config.toml
n_layer = 14
d_model = 256
n_head = 4
n_kv_head = 4
head_dim = 64
d_mlp = 1024
vocab_size = 4716
activation = "tanh_gelu"
norm = "layernorm"
norm_place = "pre"
norm_eps = 1e-05
positions = "learned"
qk_norm = false
attn_scale = 0.125
bias = "all"
tie_embeddings = true
parallel_block = false
init = "normal"
init_std_qkv = 0.0698
init_std_o = 0.0132
init_std_up = 0.0698
init_std_down = 0.0066
optimizer = "soap_variant"
lr = 0.00536
lr_mult_up = 0.669
beta1 = 0.95
beta2 = 0.99
lr_head = 0.00747
warmup_steps = 200
schedule = "cos"
final_lr_fraction = 0.03
batch_tokens = 65536
seq_len = 768
doc_mask = true
train_tokens = 208200000
steps = 3177
dataset = "wikipedia_en"
Each number is 500 + 25 x the weight over its row's rms, rounded and kept within 0 to 999. Layers, rows and columns count from 0. Numbers have three digits each. The size before them is the row's rms in percent of the matrix's.

# layer 10 MLP up, 1024x256, rms 0.0904, rows 925-979, columns 0-127
100:507475497515512505500475508503520524471502531476487488465506503515570509511562508497445516541528474533500531487521506514546557555543461541501499493477499516535474521525534471464458476498516492474450522484495457481470520484496510492485552520516502473493510454521493497486465504558489478522477524538537496492503516505526475520503471504483480472475508517490523498512510483549456497507545
093:517454488495527556464469521494498506515511503466542488519537501496523515511534504476491498506467511511537528483503510463495530501496527528468540482477528491454522453442473506556491515514537535466463490541507488477499523526495487508513489513471494479476475528489482484468538509520504459473469516516485492498473517540499473478538529505543511505505456502503473503528480503514515460496491
104:449498495489544491513495504486431502526501509471453477488493526514519508527511500499504503491509516518510515524479479523477466473505457429491502454505524491498525445488493508540537520510461531506496514517492479472460479476486521482483539533497502522539536480508485488506525501526500536474501469494493478556493491536532477485493489505528490509528520495513533526516502512511525551493504
102:478538490525516458514524510532457463507499460477501537465524491512474479498496481501516474475499485536470513505532539509452462486489533490509507469471477528525523419496500487494501493533474509527560518476529496518523507507491528520428471499473546519475472483442498471502491505506508500512485502505468483469507483519510509511505528520510501476461534483510502480449523533531496469498516
098:488507517488510541493488498479495496526552512428519539540535494453524449492501537469502495499524486495471520485514474488488568461490521444496540469449516529504524529547496497503458498504466535485472481532503535513499477480447506492478490490527516492553482492480447520465497509506520473578479551519483509519491508462507505482501496489490522528480518504521468497488468527507507506528469
101:544550503508509542562532504473489495520515462491481493511473520520517488441495496539569501451525498493478523445492487489526498506528502431500542523485493454522485473498496504507477475507495546515451450517507481505493530528495505526507478523512467498468507507477476509544503483507517452477505531492470509474493522496455512524476485530476513522484510476472494475499496490474505523516518
103:484532494545518514473479507497497515521479520478462493510464512495470511465528492500505511512511501506494506506504530496491462531478479501413490548476466519476476533492510521486500548484509517502495495527510531532493495515546520500503498511518473542519489500538480494560474435486484489485467542496542484497478513551489493525525538527512448529451519482448503481501466548510505517470528
100:534484488489486498448517504479513486483474535539491518481461535510539504515517511470512513497508487529491494503525528450521565461468474498489503505451484488478501495513464523468530508519493493533528487486448517508493545468495555535497502505461489497529471487519527454478509507509489483498490471497491500560506552515509485446531449470462555497450502520525501524495505526533495471450469
098:497496532507475460476530472472480454456475449493495481460478543474504509506519492512472506538520501486466516510486515495482511525472490537495551469480491468477502504489487520515495481495517516517476506496490514466466536488516498480497486458517514475511486479455545500553476511455454441504502525473465533490533541476482529545498492518505504509456528493484530489493489510478497521459523
093:478518501525514531521492504476499446485466533506491497445452510502527525523513498508498514506513510510521500503519523467503511476481523509487508482534467449523494459444527507460531508511459536503516497510517458508505477460511476474558470511444485548491506483521465509482521525481465502464466501522538500508534533487483485473486485478523494462482556529534476475509496515509494494508528
103:528515533496478510510529428499493509502462498483512498481492514493557506501465493531500509515535505484562484550473509524513513479501477473463495484522482495502486478517523483510505487481495504461545494498535477505523487529554516491476489479486498507463462462506456533472458491486508491459479462479517471438478501506499477520531516489543503545474500555524496500492484505459496507492491
106:465490496481513459511487480521515451491488532477503505531489488484498500498535459506517513511530499522476516478496493527470548482505465511510542464497494460517508513526459517475510501476497501500509527509509460480528524489526504523479504509520538489523481486475516508488516482494520503519503522468456483523511482484525558512516516522516514470495470489487459505483498493467495526484550
096:492491489549548501483444513481475510497466466476516497494513534541464508474474490501502489508522470478453487501478510488507504503490471502537475489477495505500512519482514482462525480509512479472488557523499546510493507500464463502493489509539480537520503499498498509535538535491471491492439497494535495548496503584493495510504570507502472478517512516510502520488473497505478493513482
098:532511502503524442513475538497531507533432512456470475544536465469508479485482521476513481482553521483541519499468497548467477527466505498537513495508448456484484545484510489504473522542522482490493482490467472498487496504494517498537494509474476534505489489496493513548514476481496540513516485528489514496487469482461492521479480511495494517505505505532580505561504490546516537507478
090:486501484491476491482504434497442484456498520465490477549496491516511462510498573512528486464466496508500504503489530479456484492503489462483498487492520511507499535517532495493523467469510488494462498515520485469524515477473508483537503488478477494491531496538449543492446491459510472487508516483489526545496531513489519463507482469518484451504503539463535534520535543505479486516509
096:525522491519545525522510522538480509486500479523492509526478496483509541540530509504522490523512513514519515482511530481531517483507460466544516518446464516479479500499503538478507517488462486478487464479524472532554485505514497440532526515488513490494491492518524486488506536511552459502525475513498518491517493505523479524502466463483482484479497493517524526496523492487517481510564
105:455501465504485494528501468493520546516472531523483481478520485501515500488514488530506492533470484476481557481470451533481511487474514518524450501519504517468482475500512462477496476500473469493477503496536501497500502492503528526487546532506511467448464504462516513514486457531522521517551526519497468497520537543474513472485512481514476494523489507465495538511497515535481550436480
099:500529453529548516491469514530485492505540533466468451440514517524490491470526501515521536430421485511502485474511543523493526522500487504464555517478494532514513553470462556516536510517507498482518469492516467541493490493474498508489494452543499497497515508506470482548553487499504544510485530513470489482473501550518512499471522501481507535450538525472480483541472524502482524519505
098:497456491511462512455515504498498512432503477488508487499503516431484538483492510447511525519449514543502471501502493509528466516534497496494529517456504541488523507526555475495507485476551490483509484471524531489493446511538530470512463521518477535489539485524477495513483522554515500477530529523486454454483517481537469516503501513497472483518524506499515500471461514524511487476467
097:518513456507467508467562513482466518514516474475516530481490499462513495533471507500494520499458505542476496485510488520401461479516540555504518489494525522493497507489509518522473463495512475543480533533468480510514508509498508528520487484513499461498512507476518479526517524531504506486514502539542467580502567547509527504528504474447506527503525485493485506496481491527501500491492
089:484513505525514477530517502451506528536504507467510483484517481496506445476468522501461499513525461463519485498483457520514506493445504469484472466538463489473503516527491497442520516528467528524508443514509476503484467516526515480488472501531521538471505483479486548477502503520478501469475420521504483475491524501511491508554536513519444479534497522492516499487499457524469492517502
103:476466512477589526507508503512525541473514525481485479461509468506531479481521506514485517470469473496507511515468488518461517466468505487507491484473481519482486535487465530484503511522551512486520488506469510462524493525504494462513476467525497529528530472514511523523573501493535481531464527549481507510506469508514475533500528498506535478501478506530517528466537498522517529474543
099:489457509542499537504531511511518477505461465483498530468504495465476512513461498473469472503525494493500506488516489520457528469520512497474498475512489507508524477511517477511513509528469575505477519525552466526499521490502489512496472498481545517531532495483452560446509523492511494521485558476520479470493523495521488505516516467434510509529496515496482526517499469500534479526550
105:512548536471480501513497486506520506470505538489511528548529469514524491460501532507509530540529478486493487564480473514495497489503495518495497504491499481506490479494492486500498504457489509535505485525562521502472502532484531513463489563482488464531497480549484444543450520472490469499561503532513462509468483559505523507477507461496510495522505515526502492484505526502457509494474
105:518476468540454498453488499476503523446454473460496478499504528500552504538478534505500467474476497524470529492484502472526454523496500475479476464491476516484488481538500448448471498511513489485529532510495505506528469505449523432496480535551472461483493470495479511532519491475545505497476483482496530490490547518473539520476479484518526531501456487503462509508488517481500474515512
102:522446475520555500473535486492506510542495498561520502457516509501514488538516488509457516506465496528496493468508522534483508465498490473504501489541460563497528496490493465453494503473547477513472494505501533511490495493467486529466516500543486499489531517462469506530487483492515501519510514499484492495491506548471484493486500510498484554486521507456484471497487509493482484511440
109:580529508496514468521512524469507492475502536484494455502489504491528462520428497450464484528545498488479447464498524516521459515476458470471471521485481504469486479490500508472497501492492486489504482461526473523510517489493498532504500469504540520470512505492498530552453499498517526494504531527484450499507486557475545476543481480507544495507504488547499438483519482487502461521467
105:480426470441526466448491460523503503501494534497484486500451522460560532525518510508510494534495512508480506481504515527472503501464552410471476472490522484498500513491532515476483510490500514503480475512490510526499488468527500460503528500514498482508487485541518518535491461534496472494516468539446516484500480470490530503505493565540498499461528505497479514496491493522494526472521
104:499516511474454508474524491542476519489497492468549471464521501504496485540496524491475473505536502475507509511487482553457531504500499491488497499493557489530505510464504499480504477555472464505460450486494477517523512505489501535499491520492472467501497502505473489537523543527511491536549505507475508507502485534455485501518514520461538509540498520466536495493468505472509496495500
097:488503549473551509497524500516475496460535546479473501497486455469463528547510510546518505546475471486507466525477484502467497492468514484548464502511545469448487475519494484516481497448479471507505511531504513541494486500511485486488492482489518519486516539519500535515516508461463479501551506531496502532465478481468519496523467552448495492522475499491487469497526526490561490507534
093:479515484518498474476465482540499474514502465524492478505474508541457452543514500528533500485506520480476504528490489548511455483498460502513478453536449467524515536501504525513465499485466460514515476489483493518516540515456513503516488454495502480473507550495419514539520542508521500481529489509533484521503465471486474463495527480531482473528541486509468496510492492518453510523484
108:490491521544499528514494494476487515499451520487491507500481464497490522473487504534500484564541501515526503493477503519540506481512503481521539524525514481568473546491519478516499495508480485530506512483461512493516503492497551512482489481481522500507532484503535507493498454563497538541456476479460499537495466491480439477489514545492458482486484553507552484516505523537442546501524
098:506498486525486515490508463507481564470535511456520496534489501492521490534484508519534426519519508477506479507487514523510520539476473501555523515517563491514513508520465524460481468481482463462494522489523510501491520496521500501506464531539495510497465512512485512525482469549533469501492517524496485503488505510469481459521539516519553468574481467549540500488507522483522533530552
095:519499490517510474496490515531493459477562490483468530527488482496482532512476516547468512469551537491522488510463503574510486475491511480513518498474527511481509491492512488489545501533512523495468489529544484538531510532483490543516446498496468467510534511538484507483478550495511511494498510483510531508484540523475499468462509493500524531527468526519464511500489534504476451514490
104:505500489473437479495509502512517527486516507518499541498501523499495515500456564465514526509502535470487503511504502519533462475503511496533533500474543486506471496454475507499500544503519471543530511506494528512525483502524523522476497515482453480541488477530510510498557492470502501483515493484543502533536543470496500495490523509459544486494488508548507513504499519465512527500519
102:473524499504486453509485510521505500535472528521509506474488480470516484485478499502533483503493486526480495510503493484450524524499485498490509471456491531518494553490529495457525477525508521507455501537467464530519532493499486484513505481505535532457477453510529519486466508520475537487487478500544499510509507520518474491515528447463509469516484505465502547449469525529492499512483
096:505462504514522472517516448471476462527445533493488463554502496485500509489493504511471456503519508503512493470519449493533489492515442494523490468525473449458488530467487460535531512515455469503512540505554531539490488475505498539498491487518493497458504499498477479490526523511487459506493521548509515542477500516463485497497487487551512505523460467500506484504466483490527490502534
100:559493546497523495503462469501442490468503516489484512498501509498476474501523521444529463486480487543509470500479511487503465513500524492526458471498495485488485504500502492487509506485511505503485548501451510505453452515541551483507543533491501519489480461492479446504527517496518460545506541485500557466509529470519470499485489495502493465476472495493492520476508550511491490484473
099:544477442467518511519507484486524512486498507497528459515459479456469501557485460493465497548499513530506530497489491523495514510487476556514466512538495527465459497522468470524504510466501473489544502526494492511491488472476495490490507485495467441464496492527528505566473462503449494471492463510526491506518511529486509546540523484535460543519501473469479479490489500482530512518511
099:530504517482483486529492447521547484490567507517498485494499517480480554497502504484466519483478491512489495501483516517467484499503493487483474499501523488508518477524489507441482466499523505523472454534452487499500528527467475509492528520500508511471530485442494519529485508525517502449517510509477501485486505517493473505508472507541508498506546502477466509493501492536510512508523
104:489528469488481504519498496496494541489471489495504473513436523521550512515489478486482474494484544510485477482474491515502495521523482495491529524476502498536496493475471523519499509454497493476479483504516595521490493453509510488453495493564501538463520500455506510514499503501506513549515534515485506504486487504511485523491485486485501514465528480504495452510518490474477515510495
102:467525458484492458505517466487466496532525518510440497519466476443515510502493486511488505471470504551523521509496501555509501517473533513498534506541518475560497483500526553537536487507536541488470527512531491500523495464542508480510469493504489447470510497506533480469502515518522558474499443476520497500489512512511480475507479519475498483495491486561556524475535546528502505486503
096:505503534559465457490532513500478464450481480524526470502473486472508546539500487525535516532530463509451493523474538495556472499506460545548477487510498475477495556522469507490521532518501494492520499501491477494499521510558567512472518501530532524472500514542512503499501536508503488482482502514449481486494510524513503519484511507513516507474500459487547480529503463515528517492534
113:539549537524508463521509478559520473527550520512442494542507479503483491502426521524531478492451519480499484497473472494458504485541533485497505476484448481502461483478515511509532458526488572500537495531495482487509471499478506520516499496544515507466518520509485514504515499545531521543473477469464489564446480521523465521530518524500513473519473517507501497512481488496476460477549
096:538515515491471506443527488544529477453488479503544527505524464489503483547530510532495464482489497457510484529484462515536499570495512500490486513482489524488498528486552479516504506452521522533506497491481515528505475497512514487479491487486460510500494488503493501483472523519515473442487470493491485489521480507470516512474524496521479503485528518455464508501462488508471533508499
105:510451545515500481530516508486495528509494473513519433462453538495480514475495499495496530473480533541492466465506515523495554444504483469548523515505498552498493478505520495485472511511533529486506500510484497528519429528535488509507526568480510492508519481508461517508477474510504483472507506465489490518535482488489502446496475490543538491495480516532486489536503506503487512473506
104:479478479500512556475503513485488520532472498480518525472473523493484503513486569463486469442481506533488463537554520517527506502494489455547496450488533475517457485462511509488490491513469473511478524514496483519532512477494513497476501475487523499524493464472471505565518457476474487547498521511516539417497512499490455488500539489529538478519498560500499479476476471509505503501488
104:465483529507501500510536536497473498504488498433459488499538491545482492500462476466444539482474478519494479487488500466545487514484515521535519506500542478504520483457515519502527454486509482503455504505468486506478472470539495529494497480531477474502480522476481567508497515516492519492510471462502479492468523509506505532521444480524499484476477498518499480507481532484455513473504
100:508533550506470484503499508490473496498506546497518487461479478501493512451507535495554500515530480489510521501492497459455502509509522467493494436479496521503484511538503524472540497522463522518512508505466511474482561473439509525521511484424499523466484532473475516524540500489449492514516525507505515460491495518450482513526509501472455526509516511484505488517480462523513474517512
106:499506503520549468489537505510547457478468501507487515523516488496517481480494470510488508510508496489463506519501468516510502504495463469465487464488478511487494543465455459545458502533461482478488518479494495514486494512501496518470500502495501477536518490505453468537493539497495525504470516505505512473540505506468504499521477480496452549503512455500506478487515520506461556531543
103:530474497513526498482490479494454456502516554466526492533505487522492532494443458470460491461487489471512488458542551497528487523494518519479496482506490464482500472469531529510454522506493518505514504461542501496496519522525510517484491532445450451488515516451481479503529510508498515476495521511476509496480476556508487517474486510536485513471485458487497496517495486531480559495513
099:479503544523481479530485524503535529494455506529491526456512527502472481515470521469487501533511457476518542458453476487497490499499513520473500510534530484548474493492514483461490486495492460548488513472479502511498475494473490513484463493493459509476476507489506500475490486483512493532511528482472509507553524451523513534512511477429526478475460504529537508520455515495532464477528
104:498494470521492476490472499499490488512450526519534465512462475488490475498486473478538501505523516515530454520520493482500515552453477498492520540525496510477446498477505515523488534525506501533528492548501478515481491472475501519490506532478531508468452509454495495554507550475545509523458512538521489519531474519515515474530465499468522487493523494473433508546510474486521472501512
094:507485541480504486487529542503504506453501527501467503484520469501476484509461524478508493507502444493493486530538518496439507522523492476455499508480508509500482464479470511529502503467473478509492498528467512550452499477502462515497476498485497480482556490483533509491517515520503474488473500530535482511531477478486495522501525529485481530506493488501550489490529498519518522471507
091:501489463504534542516461513466494517473452478492484475449484497568513486500483483538495457486481483539498498496476524474502508487524508483517464517494519456506512464508513496491528526469508474530484474542453535487456524507506517488477480513447481478459503530518482491514509524518496521511490534514501545498501501518477498503470534524536497454429481475491496504528483519494531473505530
# layer 10 MLP down (transposed), 1024x256, rms 0.117, rows 925-978, columns 0-127
104:459481475467476509422489466482556474478475474514497467482513506422513458475532500482504522512494498535526513502511528484523540476512526534525531499508517520500478488525517449496546452489455523491510527510451508510459476519498490500513489477508502468508507517487501516547506491492470486510463504495493537519486493459525520512472534508514475514522482518461480530468483523480498496497503
094:495503492502486508514522460560509539489485497482519480493527486513539475509529478491495563510499476524499484532516538499497499469496486511475489444503490487487522477522517497466474539487455467493530485492476495537513482490521514439540530479554486534558481495474521508529503487472447470538505532495457483526491489499495508528466505466470499474479511487490507510452532515494508495518475
114:456507494456505492422502527514506513475480487524475519517482471514504476509479529530520513502509509521521514485497559505494477525509496474485504494452456493495480449513492509493531507478518499501483507480475520477529470467502464472505501455483503503525477554534467517475522460482510463479487503466493524532527517580530495499474463520504531535543520478494494491540486511462532472510512
098:480475512475506485497496513527486476472446488487521491519496494473488553494503464529507525498515472460488498490528448501540538523462514497473495491495500490533539500479518459500511483479513486504464491539539443474491468503500534531520513530476490515491482568509493508483492557519505531474475500500486539536555510459477526508487582510513529512504500515506493512495456456463496466522483
102:504498499503493515475510475533481507508506450488534500475529497481461515492478463522527522502546492509485495503544465494516498497554505493467529505494500462532457503535492498483476544504505477504459499533491481476492523479487525501470543511512542510508477506497503493469510468478500446524497497533565516502491494532520475481492507547505511493487495482502509497512483499473500492491567
102:516480512477500477532471516510511517493514532519490521473526499447527497498482479470472453490491563512483455519474488551480480477499523470487519517517491515519543516501498465488513511519499481487491497538466492481530494524518474464507494486485468509545531502492515486541480489448514537507448532463485549519488510513513481483479525477524523498493512470518545482491484493489478507527521
106:483504556537498500509470479467502549505456472493503479530520512543500483478498517530527529484457571447516509470493536510516516473490535520478494494542517517514499506535527489456497476471513477442518502477512521456514519506511478484503495497482444492506447527500520502493502474546504515485487523510547503472503457469524529488498517518504504521497508472470480477477511483509504482515464
105:507475489495503491536532486506503507541520507492483516529501523517518460477508471491493479449488506470468499494540489466493474509524558494515503503468472485501495484503483534512492485476475496497489535503461515501511502491477500506460529493536492491490503481526535474445497471531503530507449474506518504531497511553476501502544489461487505469514485488495499518530479505496470510527488
102:484518505489488497517488511471500479533533489510527482532496498514515509522457461509484499506546506482462492508491466521480508500527541501483570501492487511517484502520525536483481526520477482468469474563522467512513530529509515508437496527486497509506505508506489530483483496529515525485492505515497528488486481503490485542500517471499535510517512482521544476518500487515505500512545
097:534500491503509473519476479538496509483474481495514500549486470491490483470514544511525525507529456485489490522470497521477530500540515505532518494495478528521540516539455456486498536501527478466478499491527469521523467538481451502472547500508494519501510480472553520517482517514487501505550447513479518467485511451513539498531485466549503493522492452539556499459513511495534460474485
107:544517513461518514498488511482556523475489499508547482475502487474479469471468500486465509519504502500475504450531505476510490517531493520475523526474495560502491513473509502471520449481469486514501491483506491554511527524508506510518487522477520446539495503502469542493550478543505476505482545492528502540525511484528520523463523521535547440556492461487492501492481511505500579450463
115:481504498513487477507497541503559495549514489493513478500509522451507484507486516522440499499518491499511503497539516497466462485519501517468516547467502520454497501489526490492467485541467497517512483510458539494520497518514505489481541493599474477503481503532506502498499468475463498563518485482519502473514508491507490515491497528519500507501490497493495510525477494533465508461490
097:509469525484508514516552509504491465510524506542529503521451471443562518514554538499526473517478521476539460476475538530480481509465500474502467522498450499538483523531513487495469511519482480523497488488503481514523518524504508527548516496475508491479497501520493491495532479506512513489554546463492494449523505473486503484481535513511537516522487486540473453518478489511488473513492
102:450496522461498541484453522540484504472537487519471520409473514529479512476504503486526513488503508489516503473534505480486512508471499449482505454472543509532542436484484513527522508491469511495489525470532524496466533485477504562457465476518505547518489516458504450488522511482490502478499545502463544500491562494527548512492520482506550469477498509493468489469477509455521484517466
092:526509498478540522472437511509564571505506478456484480500513547520509502520521487494514488485488445473518495515520494522535503503499515511519519499507466521475555544481512459455483513499480523526470485519484501509504471507509495522470501524523513502519477485538476449470509498494534472486483502533474476475538498469485549544471497536453494558505529555503461472525515518504520547506519
102:508482494537507485495508475459487537470480469483509539487484470513523527484500517463443504498476480503488514503484521502528506482510514489500464441499482503486458488480544471490490487485539492499519531477477512508510482483503465510502501507538507475526480451522521502474461431506515530506495518477483512525492497510440503488475499500483531486531484481495490507534545502450500475499471
099:537503526514501502516470505517502496531481506451516526511510466480509482508477472482496538513515504499513509538498504511445493464538461502486496535522501476468462543501496492526514470486505517534515520559482510462443498441505493464517494493501503518519491470516525495521472524517514475532524484483509485516480501512472517518529469483488498488465480535527531534525489484470463507487544
098:536523520521421487546508515478479529538490449496500492541524492519503481468473527505479463456538490521430482543486484481484531504558479468497487499519517485517484490534538453444487502458527520484481494503495503471493503556533506539540499529462512518482510480510459497524474516498514494517496537520503500469473517440508454515525510485449474478537524530493505520480520466519505520490503
094:514549519519482512483478516478480454487517460513414451508515503508488499468478507527469518498552524510458492507492519486488481478493493483495494548468496475491489481482501517467527521457436495460498489529522507516517557491515501504493527516496493473508473504483447485525482506544510504526499524503527500463512492482542490500512485456468519515535493524492557459532494549522526527497504
092:492496547507505499470456500488494484481526491471539488525555486504497499483517502525491503468550501453499527497513500505558501562496479492520487460443529492498494509489482491507542499499484502485518499479506519551496520471535491468551515523544500493544454530460491496456484491444503531474486523504531515502495495525509467488505514463517506505529533535505559487476541485474507486503492
094:505491501502456534526480500498509486482524513537469495521498560509467460526478519543554467495494501470494449494505483485485496497517508537478516510450486514528497508530498495503558535488518494484480526443515527473464557476510485504498495489457481479504488498476543513508514510523473518500487490495457506480529507484521507517466550529484554516469522518506496490523537511544487507469444
100:472475507468478466475470480497487514482499479522488516491467470522507499509519453505527531490521512503490505456512512477511498538507513486517492468492498528548525482467466482490518503498531485470511474461523500516512543496503469492518518519523537464510491533498533457493469435558464475573462523521515534498507539514541505470577479476509489486505493494486498520496482487536484520495495
104:507510477473524461471494459486516489481513513480496501505536516528472467512480499514546493487468496485525524511505518492503480550499503512531436495472558532478478512515465442507474518472482477439482506489515494459511499481493507489509499511537485510490521496471508456510518536490506519456470483479498489521534498462547533455496509470516546531497507504487507535517543530527469508507485
099:508486513530512523517535526511477493496493494486479511529500483465497486531512494503517543483478506480505545463506518519512497528467531531455518490515495482540496466488461492462494480522512512488490476491559487510514505488511515508545463555467542487473504478505499525477521491499562540468495523460482475500502509520496523572470486505505503472483510531500536508494512510518512489481501
104:519515484515482499482448497499505500517540483536471487501493491519522527497515487528483481455547525473500441532510482503526519530502477507520495535492540496518479509502521512515533485496482505527497509504509514545487519484473514536474524477454456503509480472472507501505521513482521554492513511484482500534522499485536478439458538497482532508497517483519529472460483472494468522493488
101:504508486494441518472492522559512474450507471497531501503483456486514469547469550498558480509533528551486495506522521485505524468527505485489489480498508462493542497528516496506563523497519453510455489469488496472528496524502513465530520498480527476528480513507500467489523480492467478513513507472487505492558518483482505505497521452513448471515551513480467486482524507484538503447476
106:495486525514496458501451520508507549506507515469492518518531541502463482483502455516534514516506484518526485502540503506517486543499494491463470549497513493544500494527546496496463544463496508494522479471520472508525520491554509490456503503495493498495536491481500532441534483526517552479496494532506498469511499530463498477495502480545483522477505520506476502481460506485487553499453
100:496494487517431493475514522511515486488495489520492556561472482485518563515479525473525492474506487495516489524511443519478460513467481491512459520459452462515503509519488512523519483500486483494489520495513512530487496471508479550491482465493537524473501545496466505463480470475522468484504532502494505530463510502482552487478513505504463493500466517501498520515489534492471497542504
105:551505463503495491529497472473486494490551514520464450506532519479479482478502534538526507522496528519528487524543467477487490525474519513483480519487492490468486464493513500488550528435490535506519494491519468505501497520472503485487480515491475482520501524538470506496523498505469459484487501492499537504453521522512501472506516452538504530476524494531503490483513505519528491519526
093:502527504507479465517474469481549486493535475484515490461502524501516477455514551467506508533461500479500523507488477534502495495521463471487518490498481521524422528492514539478495504499553475463501463431486478497529534509524506491491464514523515516524466497484481511470488489520548523514451513532513463467536485473545480523512485440511525495468447459536491524454482515503475492473510
083:543485472491497517487491504507500534482498515516507510499527550504488499491477507506469510492491527513552531483531492506457503500496489501559522489467484476479520468515534484504505491469504538493513538506508535537480487443494479481462454517517517491495530534504542486448507458455490496477481499543474486498569514521520484482504491523467511507502477505512513519509523510505505510538549
096:518515468526503512514475497495497491490517485487459518487534505498512552484498490478527513496449489503485561461511497489526462463472530525514507498491530495510466497544541552525537492510477512501537485479525534502565517556531545490503497516506491533527498508495506518507465518518465527510503491449495509484470496509480465487484486536504545526540485484470488503495508470513546525481519
103:532514536504474474527542501556485518484504478548513516519493470527486506498513486465490518493499492507486535469522567463525461483443487520454445525499524531449504505466510485484487492489515505513461482514494473499535465507493504505516542470532504463495457507535542531459517518476490493499497502500515517486497461489538505501506497489512483512447508516499455512514491498518507501491496
090:516487507485532509517527510504524497477449481528526482532524500518494473532480478508520457468500480481522473504504486471498491486520495484478484490494500529505470531521467499534425493477483453482502499530451542551468481466548483520529493500534544480502488519499481538536525483491510514485476494515471523529480485408464475530440480509472496505466521507492506476550468484500491508486533
104:483520544471480430479517488525502484507519516483505450499495499515504443452511481535528502479483496508474508445538499453532520496562480509492507460483484460448494480526535502494473514474501477494547527509505497516501487488511487473501483456489498520539480496498549460531501479514455478502516467510540478502520527463458480453535491494482511497546468502505483508492497518489502498473473
102:510493507520485515500450524494473512546487510534495530492511471506459493494468507538522520490477505518492484482519496522481533482499516502487530548537464534522482440512523550484509472479499475461531492470511514480520487509483527513509465478504504504524495475499488491491505467476493479496488487566529496502514529493502496500509498543437508498443499528441518501522519513493538501515488
094:512526508539539480482500507520471484541526497480553479484510530485503456512495532538468516494494517499501559501501484486498471500523546497522480518503515487524524525461506495472491531440457535474493499498505507543520499518502523470531572505503463498491523463506504476464503473484533501495514481468480478531521451526481504463480506480499499498489521480534476542511487459490493503514476
103:479486488504490506481499557502503481528520509516461514500537511467478499506485510478513473450483499524522470508498471457500477531511535469479495517523557540485490428514484508499536497537491481523473557507506499503531527484482496485528496496534484489500526514476503513520553430491490466543530512509540494487535534488499517558478446491460523475503545501508534501519509480504502478499521
102:490497533501469477465521507500540508513467512489478497466539524524484529527509517528522479471529524526450490531464467546454497453533516444512460533469484486494529529538513543495507479512467488485484491534511485527518490478476467526508524483490471500517523499452508495530517502496525492450509504532457506453487521475494485504494493540489520489482499441564513428575494514483481495477489
093:512524473514545464536556514498498474480459533496494551572495492511509452469526441504495482518490541492461505506527479514488517540481454492496514484515535516490455529522535482526502465506536481501543503546517538520538474531465500506521471514515508545455506493546482515493473531482512503477496507529512490528495515526512503497483541488464496454474477456430476457501482530481467478521498
109:512482475508512441496491463525520522529539517490489518497519478493496554493451493463523514575533524524483488474497507493508468516541468472509535519552531529468511477471481500492508540506505506468489509491502495486520507463494525506512524521516525490530500475517465482481455499406482483487524483491535500488524494535563491504481523499473461487535480490553507524519488511530469520458426
108:542456465497525499468453514502494474490538518502551525515483496526462479533473554493495459475472492524493492491509525478480483555528503511505504482478547517466454483509486501474505536468510484546501520483480474516525529489511479493502517518513519522492539482500476472487510503483464504490483514481462510505424507519502527547506499525545506477465450523464479468557469501434511527449502
098:511473462483465500493460501495471509462528510519527501492508524535528483460506559534483509512488491499547502479519527540548469501476499451489513479474480477496503477445507512501504530505517513508481517522555478488516521475456481541498521540501450441493544540473478501520522523469550527509542472489538554508488521510463475471437523520521476492490470497510488523462532524481504533451474
104:499490448488545465537487485495521504490475544517459493498513504513493487511465497474504502505534451459511517524484478525476490493498509542494468491514522487495458547458532470524485472518486508512523508518478504510506523525516521485512468476495511507458517445467525532507513494520502506500529510526527501455512514496473504505531482515534534509479456486526493494481522508490543510470527
099:465518500501518549498484504471536511504539479522501482525496560487464509499508511471516543525523495451506466526513461529510524463501482506513518487444491494515464492452500531490504472501557505501500503486482482474546520502486456543487531473490532512501536487489500537505470497508543454537506485549498468486501481527508453495446535524472491513511534479498498496498532497517458495497474
099:487530479565516492508487520483469510516503543490505505537517507512515466480500474536523464516495507479491515509476528524525530480499477464497528471501566535496488475485558483499462502508507500504493461466432513464490511489515504520486451559514468484496468475486520541483543490497492509446532492534491498455516474475528466497514508499509515493509503484508452499493501495524528455514496
099:536496493509467484492451489515504488517447517530514508530515496450560514473473493506507547500542512502458510476511490466486472476491506473522502507472536486532496495478438544494521529509462529462510525532528464512500508498493481557525545478503502485476489511521498474500538492490527511489483496505480501506492514517513448445455460494491465474490485462484484548512497503522485533500508
098:493512516499495499496544532521471522488541453523498490518517510487531514518506481545530485495502489527457495483469539511478517462475480458504522490489480446493525526524523483517477488505537480488504557517462514509531504519456526495491501530472478508513493449486499525506458506511530506479508551520531512499490427480460494527446500494454509501523542526521513481491531459492569489534516
110:475499536464511508490486486480497501472494473481511498485486474486444510508513472489452534550482543527532539462538441491533512480464517526518526545485496454530528520509472506492492532526485495525498480462493538492493537522522512492554514474521518519468512544502489529502519480467504506505507495531480506466506440441513491492532512522493484496499529512492468480461467476512500522469455
102:534492491502514482536543505526510548497493518517493446520522509493497514514491462477476479517536563480496487496503548479484486483512519486554481457522492518546484513497510510483437522522513505482528533479471473537456485504503510521457515590517472476473475484483477474485491523522528503421492516506493461493522516480516521485510471467505469527496490499494528506534486526498448489511484
095:509518472505494494504528530465545540519486498551470498489473458430538488471503504483448481529535490500532504499509492477474514470497444544473504465488470490482446488462462489480495524513496469461509491479520513517516518481521539532522464522518521479480476506548497508485517483531453537510461529539508507479551522514514556487482536477473527543511522476502497549512495478497502529448492
109:468516465504500460466498521463526491540534462518534464510495522510490460523536486540531449539523500465504459501484473514460506505498517449486486524540472528479510511561523471469506484501516566526489489493499473476530517465485482508475512497474475510490498506510505489487487479493493476504488501475497508493488506529482522495507494463508487531488507508455531484494501525479513482459505
108:510503516543538489494502525500506536513507501471506510509506516522519540552510450548492467500499498521493480491455486509520507476509507417550514492484485513464504527498520494533524512497511492508482462537519487533539506512516493492464513500497510513464487498484460496507526535511574485497472529493520475498542467456500518540511504534521459540491527462461507471435517503466537484545546
094:483485445485482491528462489491498440522473467509504505466531489494537488475514496503497534528483503500491499506467466521549525470458528518493473513504472500486521479510491507488504522535500506533514543500505524494527490511491498488515545508514448532515491569536491491464495488488496567453526497499477547542518480517537475464502482529508463555485488489496485520517505503490488486478516